config = dict(
    d_model=256,
    n_kv_head=4,
    activation='squared_relu',
    attn_scale=0.125,
    beta2=0.99,
    train_tokens=232700000,
)
Each number is 128 + 32 x the weight over its row's rms, rounded and kept within 0 to 255. Layers, rows and columns count from 0. Numbers have three digits each. The size before them is the row's rms in percent of the matrix's.

# k: layer 5 attention key, 256x256, rms 0.0628, rows 240-255, columns 128-159
# q: layer 5 attention query, 256x256, rms 0.068, rows 241-255, columns 128-159
# v: layer 5 attention value, 256x256, rms 0.0646, rows 192-255, columns 128-159
# o: layer 5 attention output (transposed), 256x256, rms 0.0867, rows 192-255, columns 128-159
# up: layer 5 MLP up, 1024x256, rms 0.0939, rows 0-100, columns 128-159
# down: layer 5 MLP down (transposed), 1024x256, rms 0.0811, rows 0-99, columns 128-159
k240 101:100092133138131171056077072109139145172131093129144148109170185147181091130120134125177129060157
q241 113:141159153114201149181159090110138116155111141178148141128182121122166158138100162120104094058117
k241 098:197109174079154125193110143161144180085131167108109215096102089128093155128115134125093120153091
q242 097:072175128150162134118105130136115124116109140066171122156174091119138151164172132127134136104096
k242 097:107073135119156195128104098075138084158134169125058148122143112118129142050100129138162142127175
q243 112:136174138131168154152157162121084084100124141176152216134176106175160135120121134127068110126106
k243 103:173138138114159116143157184072159108102122130094111105144191074134153098099142109110141119130134
q244 100:187146154085203108117089172092124133144163079157042134137153071182113163131153119129147142118127
k244 088:072130177144168140077211157123125153126130110150158177109140094076088200075118089131170164069131
q245 079:147099094119115138186097124127134106111119150111109131116076144087134158150092169116156108141122
k245 110:139099160121074147049085083142099087168119121121167116166122141170173081114116110154099144163133
q246 108:122095106115124159142111101097107168101106155182102087157129151198143122145117092107122118093118
k246 106:161202129151104167111137164120170125115140142161142067178158135110138157137162108119089099103161
q247 089:097077075179103108145092131127154107088135194141190096128052175149192128122138125104135134113137
k247 091:104128119129123072102069125116100076193138111105130116106079178099143095127103169125093178106131
q248 084:149105087127152151180161144146126145118123162158133163120121193043140140141142118059065150091121
k248 110:097137107173090117193123085143086114124013131141126137181101110160148100165133150128079112164129
q249 127:170145148127155102150125163152142140138153074075139183134074103125131164144152083185112147152111
k249 089:172088160134173135153094167127112141163150144168134103087156102095119188136063116153205147118105
q250 124:127088102033134144153132129143102108098092108178132105127117138124153119115107120109132087110102
k250 097:172113185224160135145122108154147118092079131137178154147113111094107122146146128093097097093146
q251 101:144138136189143089127112154095150162136147146087143140111147111108085136127144104160130147182086
k251 103:143140047175167109177179124141152135112153148150126120124109119078123150070209143143132087107151
q252 090:146163086049201142090121166120166129171116056153126131130142158132133170142178133160122142159119
k252 111:063115145157157121136129159154142122097157127151125115212120067098086163092108082063109209144088
q253 081:160155127068174137065090127121104124118128069087093096146162077144087139100172108190146109162124
k253 103:173157120111133134056143166115198161088189096104099111087196108134097158148130143122170187057127
q254 096:104123130117207161136155108169169138120141114136133165114124106151153105108104140087160057099121
k254 097:124071127196105127100121102102129074154190140146178129141152111118130130181127100159129060122170
q255 093:140148127119110084067122108135149126123148107212081113175122123110066130177142084147157112089053
k255 098:171194132144134109115164130119143102150106160109155147147134045101129128152132125084121169103139
v192 096:065197109142115130153115044125118134152114156130162105133167142133144104123090165142123170124054
o192 097:131120117105131118159142122148119142191125125114100080127193151150042130132109088154109121154095
v193 099:130158242110222203119099124132149102153110118074126126141165117161163114070154045155091088150134
o193 104:084192153155148159124117107209114082137171117076159136075138125122152163120161169135110116099105
v194 094:135132101181084085172156113157094092129161129134145135131118117136164124154120084178137152110100
o194 097:105137142110147112146126117123131129107134079175153114190136114147089123138130132180159163121127
v195 089:155107136089178128148180158139129124132090119136163091101128132111145120122163135144100053106112
o195 093:127139129212129118133161137153148127173148092116191139077137099131118136114115183125155185125168
v196 095:124136082130083137108042050104112104137085152154186158172164115096171188075074122153153177128088
o196 101:160143116098117099092114092173141177189127156118081176191095145207144066113094171187096114113171
v197 099:102155119126154080117153128082123137113147175120139128127101139142057171118133154126210097091162
o197 098:110123111160190117040096153174106123154091142119165125134132129072088087129123132070136120142116
v198 094:166139074130132105139135129148150109141149110119157238118085111153169098140155161199161091116050
o198 095:199104084099144078123136097147192116156145125126106143164110145126111115126160147158139182174164
v199 098:086137118143208148154081157140137164127098093122168144092150103176169118101078139087155171097099
o199 097:101191163148180147177127142120115161154161103109161107139247065117083132148112135108154146123106
v200 103:163139132152105081162123142133126100074061108147126128134136101077127144088149132111086167093125
o200 105:140091171196161115144107143239084129133126120105156171139081111186154095118159099122078112126174
v201 104:159159142234115082113126139111139121163199135110084161124076125142136063217140105101112142105114
o201 106:140205107099152120182185147122091142110123123099067151190141164075122156151101186100140093110106
v202 097:154081099093140144159057087093070175127168153105073135165184153138144199150121155146133082120099
o202 098:138137120130104151091112097073143098105073151176043139088112140153119114162117128167142121146105
v203 099:165153192111106154154135170082108144131099070126168090161155129149098175130117094134119112138146
o203 099:119163128191052106167113162160174134088119132120140095162181103090105119105116161098088136195123
v204 098:148150118200090081090122105149144115133096123103117166130122163063092108163106159149129175115117
o204 100:147128048143139069101127109129116098170115125065123142122052153134044098189171129126115110165123
v205 096:114041129182128102121020066151091123164082125105167068110083125120194147162135109143171131161125
o205 102:200084105104160153088135094087127185143158135140117124128122122125136110145165116162156151086156
v206 096:145176106131072164112150139178145130106112068123198109130077161124155171142111094118155109121091
o206 095:094147142104171189154136123109079090139171105141199080097129111102114106148083136059141178090151
v207 101:097122109156112183128151111107132173136167122164068063124184177128125122116129159103141144086168
o207 105:096104194164095134137129131068120192164119142128130092142180116042142135159131113101113120130157
v208 102:130141148140132145104118146105158135114121085084127106135077137134037127105114103098112139130078
o208 104:087173109069103137116124168140136084133135178043160164051175060114151071062122151145096095069128
v209 092:140092158096126124167171132109111161115136099138108114086089126147084117145071151065140150153118
o209 101:130091138118127134158142118100164127141117173146126142113098179195115118105100081114110083166130
v210 093:213093104154141154096118094138115142133123136156156124129181150130179146126137170119154081146224
o210 099:167157100148092113128098113105127098131106081143172070166110157100050174158132129188146202183157
v211 091:139165066106083170094141174145162148167179114151131139133081143104111104161113101148186154141158
o211 097:091209151085099114152144149125085112162143154101157122159117148125147112048097156120115145173132
v212 080:127044153157150148178081120132124087181166160153130134159105154150183156145131113136143172123123
o212 083:117184132081170087127126135127123153151121130139169142190134081114089139138159134178110149120091
v213 095:102027055159155111092115183090148153119123116183158090148083152132144125158128140122159175084185
o213 099:123078129137117125197140101091135124093145145241119074184106097094099122092109099124120175133183
v214 099:173146137100164163175106157126134141128146114108170157127043136113164174075111119109084024149072
o214 099:115167143093160131095101145097147097084086117133137131138130126161161192120130125119108045173116
v215 088:162179060146160177130177145097146172125088094127136165113138155144144120127139110100131120121158
o215 095:134106104130182136183163169101216135085133119196109176092144103114122110155108063117190120126120
v216 109:126127139175134103145107159131141153125145126117183078112113194133132106141133119127110147115111
o216 109:158081149119102109155176126129144133151142187124099129151119098083246081115169150120107171107081
v217 093:134115114063180146155154098115109102077127158128088154105151110178085195128128086112121130177155
o217 092:149106126155088155101091086113117098096134120117157074122093182098145168133168107173189160157121
v218 091:112125121120097149128174097091080115163092113180069135153159114075100142140112105093190147119156
o218 093:053097109174085110032110181124099113182129111158072121025089122173067075106146073127138063120126
v219 094:129173114113090099127143141088109091156154084158148155153068148095094084175163110107166155124143
o219 097:169104109023073164154182146120060068150130135126107160124119151140135064103056138090148130110111
v220 095:081160158100186141132103123144118152159085088107143093145105114145165114153150066133129109062127
o220 094:068168121124104146167157127209157131131092125061168156142162105110114206101101138109138182055181
v221 094:098100125192099153128135128168098160137090225140117073122133145133148084102149141123083166089077
o221 098:135104195157151086124176109084138208170114159131071134167156127158140122129176124180109113065178
v222 096:146109216152163109153142113134126121080215183155119122138149128140111107114113144121090125126089
o222 095:175128143181106170131110092092095100098104148106153114148049154140165177097099140101119112170124
v223 086:173125173089199176168133141111080145093139097104097133110105121115072144177068105138091161152122
o223 090:126081137182111178070104126096104143130148155139147108093105158154115121103119050080096055095084
v224 087:111098132150127223121132130105135125134127163115115083105116168115092096135118165108178131142108
o224 089:142151146103127154105131131016072163155117126131089116123110140091122082129117133079100123052119
v225 114:142160135104100116185123100124117137097149141150169154114096120135132103072133147112095129178048
o225 116:198132116070140138159121109131116116132151113079180154119123151194143111118106158163120152161107
v226 103:062146095127143160060031129125134127137097120124185058123098161150195108138120106128152136139132
o226 099:085202147022158131137123118140122121148150105149064135144166100098160109134136120121125139035134
v227 098:127185134085068176134118131145165129173141105145039120131081142108124182149154107128092121139141
o227 101:104159164086092135158102156203099124135041139138167175198120145069132179126117197101118122098083
v228 101:127073163174145110177104074117116140164127164170195165166093152088115091193160116114114107121107
o228 104:242105108111081090080146144076130100127095141144159121095065125144055118133123131146083130078177
v229 102:122119155110161107184122133108144128103125072132122189109173113160170103091122116105108112132138
o229 106:124167167095144171133140120172137081136157113128127167031174084159136140102129100088137074165091
v230 103:166076185090148196188122113145111150096166122139089181106118156125146192131109095131115157170111
o230 109:137179163125119100112129156114142126132133123106132155130103147146121186123142065152146102198075
v231 094:151182156122097160146123117123153109134130131187104111123152125123170195119098123098156195144134
o231 097:103165173130110148167153128136155132185078163096178100179172178111108164141136128135117139160077
v232 105:155117080105105099096157115166162152120091103134192149115084069104101115118098112122149148097211
o232 108:130109147129153136180093133072123111089139165092180123144088139142107133166135102148138121086178
v233 102:186135102105171107127120133090145082192175096167167172127202072135153161132117183135103111098167
o233 103:161163138146143122138138122093105092145148102156114133095106188192185135128117168068176210156123
v234 091:162075120146089134162136098115126114138114084123213073105145151141153136106165151170068137138175
o234 095:146065153078082080160076093129198145130160134166110162104118169189196098143152113186110135126191
v235 101:102075120166141117128133060133143156129167163145148130129106085117135106134117094162113127155159
o235 103:103098110072147138121172151126113099173138131130093074188159132128159076108096145081112166126093
v236 092:099152106103124180077221139146119088084109149083154062126121154135182131106136152090130154160145
o236 093:134101162143119128183158084120145110133106137102177091169128155126161146166155179151140183077186
v237 108:118133171140119151127161130115093129157114109073155105113127082122141099144130064099125129108106
o237 112:135074112189111149193133112153167109117094139064197165161104154136150176129097149128124138101148
v238 095:137136159175126090161115057139136111122042113052213144149080150123158112070113108109120167117142
o238 096:116144142129142125166082129178120132109122116107113087111168102168107127132127098163094117122148
v239 097:131150148132146123070104133178134107132091137097169114108098151134094099104163093121108133126182
o239 095:152118160127128126189157105185094099072105134080130160153131129115174164112136181123092148120153
v240 103:131123168145192167157126064128078154131118134092142155125065133120173099142179149080059083117092
o240 106:150082143138114131153170111064130084116125069094160127053116131142182155120165139121118135098143
v241 097:146149201119123110122134144100155100165160112159086156127158117136094158132070115163115108107137
o241 095:111181141113102089156171141147118122104117145144150153121165151136077106074112171132146118144074
v242 098:122129172203133109083084131146086105104124087121080132169157140064111134150160065165159162165140
o242 103:119186093135082159064113122135133118136090140117084107111078092136135130076127131076110105084158
v243 095:121095108082118123119089088171119123114120107064138104136197125128199142084140170169118132162183
o243 100:128071147102118102137116076106168163126152158134075113138170113131103123183163090187149147115160
v244 100:144094171131147142088069131097144132097136148146135202155178174122160113133101082124176109146137
o244 099:150145084177144139107113107126096130140147111152124110135129123114078086142125151150132109129088
v245 091:127138055103165129107129142109049148146159126069100154156143114129164156130134169154094125101091
o245 099:149094152123137139129164121057162207143108130164098133125151126149123115133152138171155085111126
v246 103:166117214115178170175092126144146124097076148136099080130113175140105143118094098152082159160109
o246 106:155174165119129125134068118150150147113132125167135161133155096103093131099135109176142053164060
v247 093:131148079084056115140131123127121117124106175115139118090129114162176161149136119125110129121124
o247 093:138108155074168162086143192171048115086138090171082147104199068115125109146126143135171055084068
v248 108:131177109089123117201178106116137144193145114088089213134122152137169185156121072137120142139088
o248 110:151163152103107132134180171193088072116163090151121166089168079117121160094114145110119071123087
v249 103:111176134109139200080193132097163176145150156147085082133138171159110057088141136068166106105084
o249 105:169132143106129184097100164085096133163082144095149128117186122126121111107151141117123036085116
v250 092:123105071126089158083115126158121122142153132175118118160166164170131130145138105109087145090163
o250 097:141089099182100122149106096098133150111112162152127117164082128099216138163117137107129161113189
v251 109:097092080107110071091177166160154133101130105162177126096113096116104122068158120157139127075105
o251 108:098082137109134126102185146154161139173153151143086142132147099156196044118160133082120123127182
v252 098:174178128111126131170171092153163107125124153138128114127038103149124131172119161112108111148108
o252 097:139145127105147106096096157119136076123139092133136085129174141051047130142138127069118140142058
v253 093:127085127182124142090087106108117101109160147142118151166182139105131198108139214173158166106111
o253 096:176143106120104116096139123135112117140165112147139148172111105101098076140158220142094145185128
v254 104:108112118191158128115108141115115178098102144111119158144099213089121060167136128126108077102088
o254 106:163166029150138113087117168102103138164169075138164133106182138085142084157112101106141096129113
v255 094:141142119149146152123120131150151096146129098076137166174123147096188156108101125072146135158151
o255 093:097164125109145171180164150141130176118131103106139150155179118121145168123126171104112145128120
up0 094:113181112115147150141057092160102091095150105076148124114126161135116171156143122156103060096072
down0 094:151058110100104078182141101147118144138137068134092057130108120182118147145084110064161132106128
up1 099:113100174136138134129107132150115111150132100109166141153164171098172130097115193147066143134048
down1 098:128142161101155101139126139130142124088055087107113153164047143145094146129142136087184115130154
up2 101:134147134101134125076091080191096142138199146114126173124150203144127109140143124145062143080074
down2 098:117186092144077167114089105088106103102126116133086134132179132129149177123131098170143156140123
up3 095:101109158159168182158058125148136108101167081079115146133124103133120131076074105137102117116201
down3 096:071164155116136100153120131093152160134125137053088110171109128174121149090111110116164120146110
up4 080:165111143105170143110152092089093165181169119134136147140123108138144089172143151156124125080162
down4 084:142107077131032151139131149168165084119087159077146080090096149104159159102181152131078158111152
up5 088:149121115074126113081133146174102099172128108160175158131076134149161166085098160135127138157116
down5 091:139140096158102170096169115139126145077116158155174144093094114009102152088107130110125144113140
up6 110:134157125168079145100134135189136131107165087120093108115109138191121112140136099144086126142165
down6 106:213160112104086134108078127156150103131163165083101168148172115124125109156153137198104179120152
up7 109:057129096123145131090108121125118072159142080172092153155137112136104177088073137110115139138143
down7 107:081144046074180116103168122119051145130143156157127063150099131125070106081158079119167120158155
up8 114:073150176099080132154095118138120177167125136159137155120189111120149134118143133125121137168151
down8 109:128083100100170087133128126175130105119133138117135177116143161101112132041140153127103150175149
up9 100:057120114123100154169145099159119101117165119183172110162147086146134123174083143167109052110156
down9 101:102152101140153119135151113164116103129130128111170078149140137102113155150120162198092173151143
up10 102:152134182170126142132117105078082139149122102068075181115113127214202197163153172154154098134095
down10 105:137062067095127180131136113098119117169141144155114168124135154094098104126125116134125152171076
up11 114:094101121080187113143102128157115138151124064104110137147133185220165163155110097160119089135141
down11 109:168146126125094166140113101181117167202110156134124115145127144149106114086123125116077145138104
up12 100:146155176132078144129109143118096134183145136133072147128076173198158148165094158059108190095120
down12 101:116120185096132103118105145142153114136099118182089096117129127144109117120093135082153130072124
up13 097:114138120110094207067125123164091092212133124077197120148134112123117124108145158089130102068173
down13 099:146139116167151057179120101156146142093168079093087149099125113145114138151123102139186107142125
up14 103:118113125151118096119099086100156076099126135124096200134203166113171127147081157117106115159116
down14 103:123140172125118136139111185184152139149207137082101082140082173096153119118136129140120125145045
up15 077:130081152198107142100139087147115149120109101156081089128099155121119140085146113108122089134122
down15 089:138155143103158159184151180082130136168191119138197172101179114109152114106091185122143145073108
up16 084:131151148147120114155140133120124097124108201179157113137144171146179104083151136092140089135174
down16 090:099097083104069038160111067179170125122129110139131145091090104156117135112122096094147157151161
up17 086:101135068141073109094148084124068070089153156167178070159158170107109118053122167119145087100180
down17 086:150096079095122102102117093139075148129128146095135115083090094126174159178154168134109191143124
up18 097:049106134145138119140097112132142127157188142139141115142137135141110115141077141132141100144141
down18 098:183197118114175126142137098110092118131159166143128174113105144116109178108090128139140114137154
up19 095:160110062150125089148125056108115187097136194126134126133174122130110112117138193191106108135106
down19 098:131121117160144082140098120112152125156121092108200143092148088124121122132140136113188115145163
up20 081:123078151136170157130136136180173121204129119104114117130135141139111158149115167120088134153074
down20 089:152107095124139101195186128148133189120110122137124091152133112086138175137166116071102071148124
up21 096:142083109211103152092133070149077055195096142088160141134107112172124115101124129110150139074107
down21 098:155090157172153106164146090153103199173179079131148145100125068080096125136114114134114123158062
up22 099:132080127116127181094149073139102062134165103142126144188151125160116146054038125156093157139101
down22 099:155135142118127110116111091065158126128152146134177120143187118130109138087189141065102158163108
up23 102:127102143101175157112159130130086107154226194113102110218199133128124132139113109151122078145145
down23 104:073194109107148117124100147166147093124119117134100089176140147131118104106138114128173105075155
up24 090:109048091184170107107145136069094135115157124104141141127196174098142088099101088152123074082141
down24 090:125101203167116175123126134124119132151095150106079103165135039155144166089153130090135177132137
up25 099:142112092147117129108119145161115099106134125092134170135144167135181152168148098198124184106187
down25 096:143078153092233150111160117110119127148189102149079204104195125158146139152177140168120154096112
up26 107:123179149111125170154134139129045108122103147068113109176074095137164179147134137136112128084197
down26 104:115057161085169151123168095149106118094173093183109132118110081126097102109164146107127068142156
up27 089:145172118144157128104115102145087092192108125111145116153139105130110105097088191147102093070115
down27 091:101097084100129129145170155099076094116112185186103148086119113197159125143134112146119181185123
up28 098:109118128161133147105072125214141127106141138051189112118154096100109148188081162155117121122103
down28 100:148079157148133109098129133147127137140068083087182146176101113103134184109131141116200134199139
up29 093:048141188088212144127073145156136094125146093133144173108095193212149148138132120145091119047136
down29 094:098092103149146137145158090114114122115078125143131090119109121141202117104115167072141108175107
up30 104:173108119102096141095139116128102173127074148092131117146158146116159102118067144069123132106146
down30 103:178115130101039114148146152137119153112082141137139092155115111140148193120129124089134168140130
up31 105:140131163160172143131083165093075155113214118094142127097150087093228123112100112104136133093147
down31 103:090167078141126178126140154046153175087151146102085176135180181153162101078158103098046106131154
up32 101:109177087070132096144151149190096144119099148204118115193111131101183133098096108107128095086102
down32 101:181164104163099035153171133173074122128103060101119081134082114156155121085132117067106139118126
up33 105:126146106061089157063100123156093164105130077124130142124170189137131185146116153180102093074133
down33 105:164126138140123134084078112180122083105085105052115135099152156158144153163134068182139178137059
up34 105:128116168128061182144133095159082136107110085175124168188146126145149096071058150104061141161104
down34 104:157130117134121111131129136143104127119102111173170165149089157179126128076168137129108056147174
up35 105:104165113170137107168105119091100113171121111079109121173170181154120192133066145123029161067120
down35 104:115139128123162046150087163090145118185140114084021142160156106128150130130107107095186162101148
up36 100:158051197086104097202115141198140153117151106153141122135119154141153104101163161129141129139156
down36 100:181163136163234084155131155152162202089077098165126141093105117124115116137127152087136114165211
up37 105:178149089105150152123073135139091171182160077110096134135127127144164152092131183111062145131138
down37 100:119042141161142139150115148137101120087201134110108174104146109133160146079119128148158140145101
up38 100:109093181109130128131081167082120153096148087117115165129151163128174184121094195103083148159143
down38 100:122143108197110161138106115160155139113092109109095103117153118106161127103182125104179123152112
up39 117:115074147097077142138096111193149084159096139132116131142105147137127124192097164136127117104145
down39 113:127084100118125153156061125147199108088116093124102090119187108101154099156149121113171120087124
up40 096:069141043106154160099067148149113106077163140083091082104099179158117137096144176141128104063053
down40 099:141168052128117140158075124145102086110203154091115115142127115128160186111148114222100132099122
up41 087:136116161095115132117160134124135143108077138113074121117122108134158147140123190093180141069115
down41 088:183088136099098148137080136119144119071114120138099129147120122125131087127139172107131114058174
up42 109:116138094182204162110123065129125073075155140176163174194137169170134087129167147121141105123112
down42 108:127082133191077159091132089147092095143199082134125101139114116140155070141127157117132164134142
up43 097:107108159113079112145134127133111120111126052154116135156068140122131146054147094105138123132189
down43 099:162082093092136091164160142115145129186143083117110085048100158129136178071127141045152096179151
up44 106:079150173113141144127144099181141125188142112090160103153083196132156113130110107167114095115112
down44 105:132162172116116096137155142171141128126147133121099145131092093120116127154150121197122108098075
up45 112:102107126120093120118128135139132155061113152113176120133118132225097132107079159104058081103166
down45 108:141126097219121021111104205160172142137139117130170115155157097120140143143162159136109111171117
up46 090:172146184142138119127086144105136134088178150131123100113088118132164091155152093150138140189158
down46 090:067221128105158171138170148176159073094121122098118166114136137081073105129087116143145129122114
up47 081:158176083063151110168143089092100163107115153157119113153141084137131101154125134152118197128126
down47 088:146170147110130120138166139121187044124132101039119091192084087125164140128118138129132116162133
up48 089:102129118124131086201074145167116128119139110154153121110116142161084126176109142145101112136126
down48 092:098149150101132139166075157168096103080185124107143158091209124090151132128095170149086113119102
up49 106:093135101087107141126085110138123093207120131144119119118165148141111092111161088129141112100107
down49 105:125156122133145105085113159106088096110117069123092123096092142173100146148113050126152146145164
up50 102:126114177180129108160092186114131107165097135121079121117140117151142109107151157096119181160180
down50 102:121095176083157117120109102145135113117042186114110158156102118124124137135116113092134146162139
up51 111:177128110068132132152157091071096138191154112108109113129161157188189129149134133166148118176149
down51 107:140149146075160189129161092080078092087145088090167110163126166151122187086139173099100185113119
up52 092:108115168143132150149087133198155142116149171176123150154150141172154130123124098180109097118126
down52 092:168088138127160135206131149140169103138154130139122098143131144088202099126186089084123146166078
up53 096:166177101155141132161079108097142108124122124120204181119146080131129161143106145176116171166148
down53 098:091167162127139136175100126099109163169101193102093129168195089119128117101126157121087172114125
up54 100:075160121142137175129095140121154138124159148109183107119152175157155140154137113072140140103143
down54 100:100133079138140119097163075171178145134113158097114126163170136089156135138151098075154186094126
up55 091:121132075177119140122119114108102138132085151100158133129068158136173189156165096146147163073163
down55 095:093110158140141162078159130129110142177150151152119108123126167176107134108138115131117117076168
up56 095:138178154170149135127124130136103118077100104122191140133150155102142117086135131130139153137120
down56 095:109106146167125108141113170114166107071089151121116110151082218134166141102112074116088151163130
up57 107:126141145061183144104148070146122125107137086160167096136152116163151116063057085142096101118174
down57 105:152149150136180146168127148149079120224130137119156182149055106124135125082122123099089099133162
up58 112:165086097112114166127111112123110091099116063164128206121121122127157121087081127143108139120137
down58 109:165132123165130137101133083160142155170138139141123147112166166135120098120073127112111096119084
up59 102:105092102118073119153110168095111110120174169106159127141178188104168159141100136095114161089148
down59 101:111149181101086093056131127153139148097099197113108090090122103167151091134123215186122103120113
up60 087:195107120177106114091082130133129116061066177164149079140111158084130176135111120144109123130137
down60 090:056096115141165116103133095077135135167152128143114147079168154167132075128108139106157126116142
up61 114:123092151060154119111132093145131157097171124073098139108154114106182123157152158182104082150138
down61 110:096220077058134122106162132196176105127093149167155115110125125167154186073155096169137121121118
up62 110:159101160136061068098124128112127090122103106102115154130026114112109121087183122157150119099157
down62 110:143156139067080105114201138139123173124119116120137152107046161137125108140140148122133098136089
up63 091:083151156114155105136103127156077163187081124137106128121149120157179121157130128159103112107117
down63 096:114117135111140095120167119109114133047114075164100098108157120177189147113104187131138158144138
up64 073:139130113098123105160160121129139139073099105168115077153156149150106155058125087083081098124138
down64 078:127149160071135114138167175158111127186168069137124124153130120140156138117112130151128130118088
up65 109:113137130088114135102103142089055137122116137134070115171142121158251151124122169104078143100123
down65 107:142095184082156165121141139137170160116187090139164116122099119138130083110039114115172136073076
up66 103:116104224152148142126103196127106162106059139141093121125104121099162165147095113124130186147136
down66 102:078152191099161141157115103196103112180133162103122092144146109138150101085140116109153179205212
up67 085:094102099140179067127175135158108109136147137123109103141161112084166136122094185140141193075125
down67 086:204136135104211137100121099085172145150121140127147124143158170109156112104101095170117097145095
up68 084:101135160180108140102125111093103094103097142132167127134093115145145107067067143129118081108154
down68 085:159108138129136132111134086168165157189102140138121123121103110145132118182138147062124144164124
up69 106:091156123157137117144129123096124072106154204154097149219209148183128085112052114140152132107151
down69 102:211171132120161158162162109169179135108056134190154121095147137155099189195168134052168149178124
up70 090:156113128115122111125114136103142135103130134129127132141104148143114133097086163097098168161051
down70 093:126104132113137144128135116145185103140119186159142130101067153134175065084125122121118147091115
up71 087:167097134158081156125135148126114033134099145105149183168160133099158199125107111106054152155091
down71 089:111126070135188158159132117101124214135077171136152139063112176133140091170135081047171107078077
up72 109:136128135131120136133131127124089086157127138079104138172153131169072104104085077142134104131124
down72 104:171169138143178119051137085078166160104107098129117207112164114127136136161121115067104142123143
up73 110:150161110116116098091098168171117151169149135134108135173153165114166178119106138147100122059126
down73 105:148089141144114090137070133128156121193176124061130134123073143007169158156153213173080184123067
up74 099:148088110129129113162096151211134036152059112154159190172130179217138164136086171173090096099113
down74 101:149112134152094135093174167132193147122091142077151144143121108148141154149106095176097125148112
up75 091:121103106088125178138127161196151167097136113179153166136119130180137196167141177168116134129164
down75 093:114164160110106089064156175108141195117114173140132086150089144179086123093150082118125078104147
up76 102:130142149106115137135146108177099069109140081134136111131116091142154186098047126106122152119149
down76 101:118110115095150185137090141098144087145134118115146145089124118116071109166139092132107142155093
up77 088:102127089128119115140150084201126114127143125133150147109100077126182185160066127115090096067116
down77 087:134132138101133101116120108193119150137098082122119122130108051111120106123116075115148094186162
up78 079:089188125146116125162143108139102095113107163138122158151145134142094157096098121144092128136073
down78 078:169129142119136214129159129127149171104165039129176123105141074146102150134144127104191120082137
up79 105:116161191100109185129138102093053107095148135158178118148121134202140117132119107135149077090189
down79 105:146144187129134149126069140084133142109144181190101071090129118195172176096126133080125093078127
up80 105:179080107182150203136111168134098101176106122095124117155078180096120140120093191160121063065155
down80 105:166055159149150166153127153171128148153078053129129151145121118115125127160132092106119055195156
up81 092:150099111080240176196142115116066152156132116170119138156069186201091136085117106092127156105140
down81 094:136137146118120164141155144119064107110118185090051169142110171108156139101106051117127150165194
up82 114:074083086094179102142166119138098108115177139123203169118095190185132156138032086121066125080152
down82 107:129079121143156022151110144089098129135137142165147140125114102131135130111133082087087143116113
up83 103:114131148083145150146077108143150026174218147088090111113103128178150151151141149146104166137216
down83 102:115102134082138140123102121093134135053148123157159133091172074173090100137115155163165151054173
up84 089:146106144093189111191126114129142137162209088098139136151177167135145156093072132187170160127179
down84 089:102202117089149112098212124136185138107149111166170099158093095127120130133061128057149090099084
up85 105:086077142094198155167134167140123094099122086041102122127145103140167115135117129145081180126126
down85 107:084134181134160123094122139164110123146176107107091110110151120065145146181106177142115138157115
up86 105:122096086145158116137154143140136140141170094137126123150127086093148149192126175153110116114126
down86 106:143103046054189158131145209076130138045138152113158139166085151107153072124152134151126132109127
up87 105:107115111107112107160165088166080101166170111185155104148082149121167194159129145104117157123167
down87 106:145139100175170083118176129112197098113085123082134126117115147122146064169158092145125149155161
up88 122:158051159095146133130039156098092119151099126111130147190146161079147120193148159169119117128105
down88 121:135163166083130129090127127126107100152116112150198124080090127118094163132174166146124134088116
up89 089:081113130073088184122138184151127086129191140139097122141095178128137119163176149115033169140148
down89 090:128086152193096101144118159126157160131144155097168129111077146130161145126096138093114127158064
up90 104:134126099191103101097129120096120132155092084050100190189101089154171117150134157112100133137120
down90 101:191106134162157107175099168149167122157139096153131186117175088097094089124111120176146041147103
up91 116:141071113153105182122115076177117047103103127170101176238170184151130130083109152100153146145163
down91 110:128100152136130113152119125190145125160128070132155151093099062166146112145083184056153154156118
up92 077:081133145161116101129134108154110085075163205150153113149107132104146159097120168107100188142120
down92 081:085136106099096081125111129155069110168147081097109145126095163134139150132158111133123091136144
up93 106:126117071118118165119171146145124126160094117087109081121139091135122151125104137162091150110106
down93 104:094135083125068101099177108155161117134121138129131169113191129109119175139135099149150171110115
up94 098:125123149093118152071137094181091118154107100152121138168201142240132174090117134082077085140152
down94 101:153198146155062132136130143189126142111083105154154136144036144113162098031173088107100171110126
up95 106:119066139071190138130116081123081084133233114148154106157100090160161171110123121139131093060162
down95 105:147092130087163139129121130142122132149108148101158153133140110156128116095125098114090145164133
up96 099:150076085116116154118103139090091072136125142191101132146137129156128121208149091176073120115171
down96 101:146091144110040194148161089148120152126122083130129117076128124081168102177132169121162113130065
up97 103:110148138110103097079097126110115132139157050141096111169178165143126146155088154174077135095116
down97 102:137140149180114147136109158105161188160101150094115171109140150141124146154162152133181135131098
up98 107:110137191098157097133074083143060125128121145080172169163157129110183183141108124112095085104118
down98 107:141134221103098178124114118084162108198148120142145172113137097104126116131144138127152151079116
up99 098:130159095168161125112109123125157137138160121156150115140176094174112132147132173198133083077114
down99 099:186122128103100077148069160148084147122088109169139091072126126126124154173188177069099127105119
up100 098:128170172126139114124083126181136124117119162088176110201132214127139109121108151123139113144108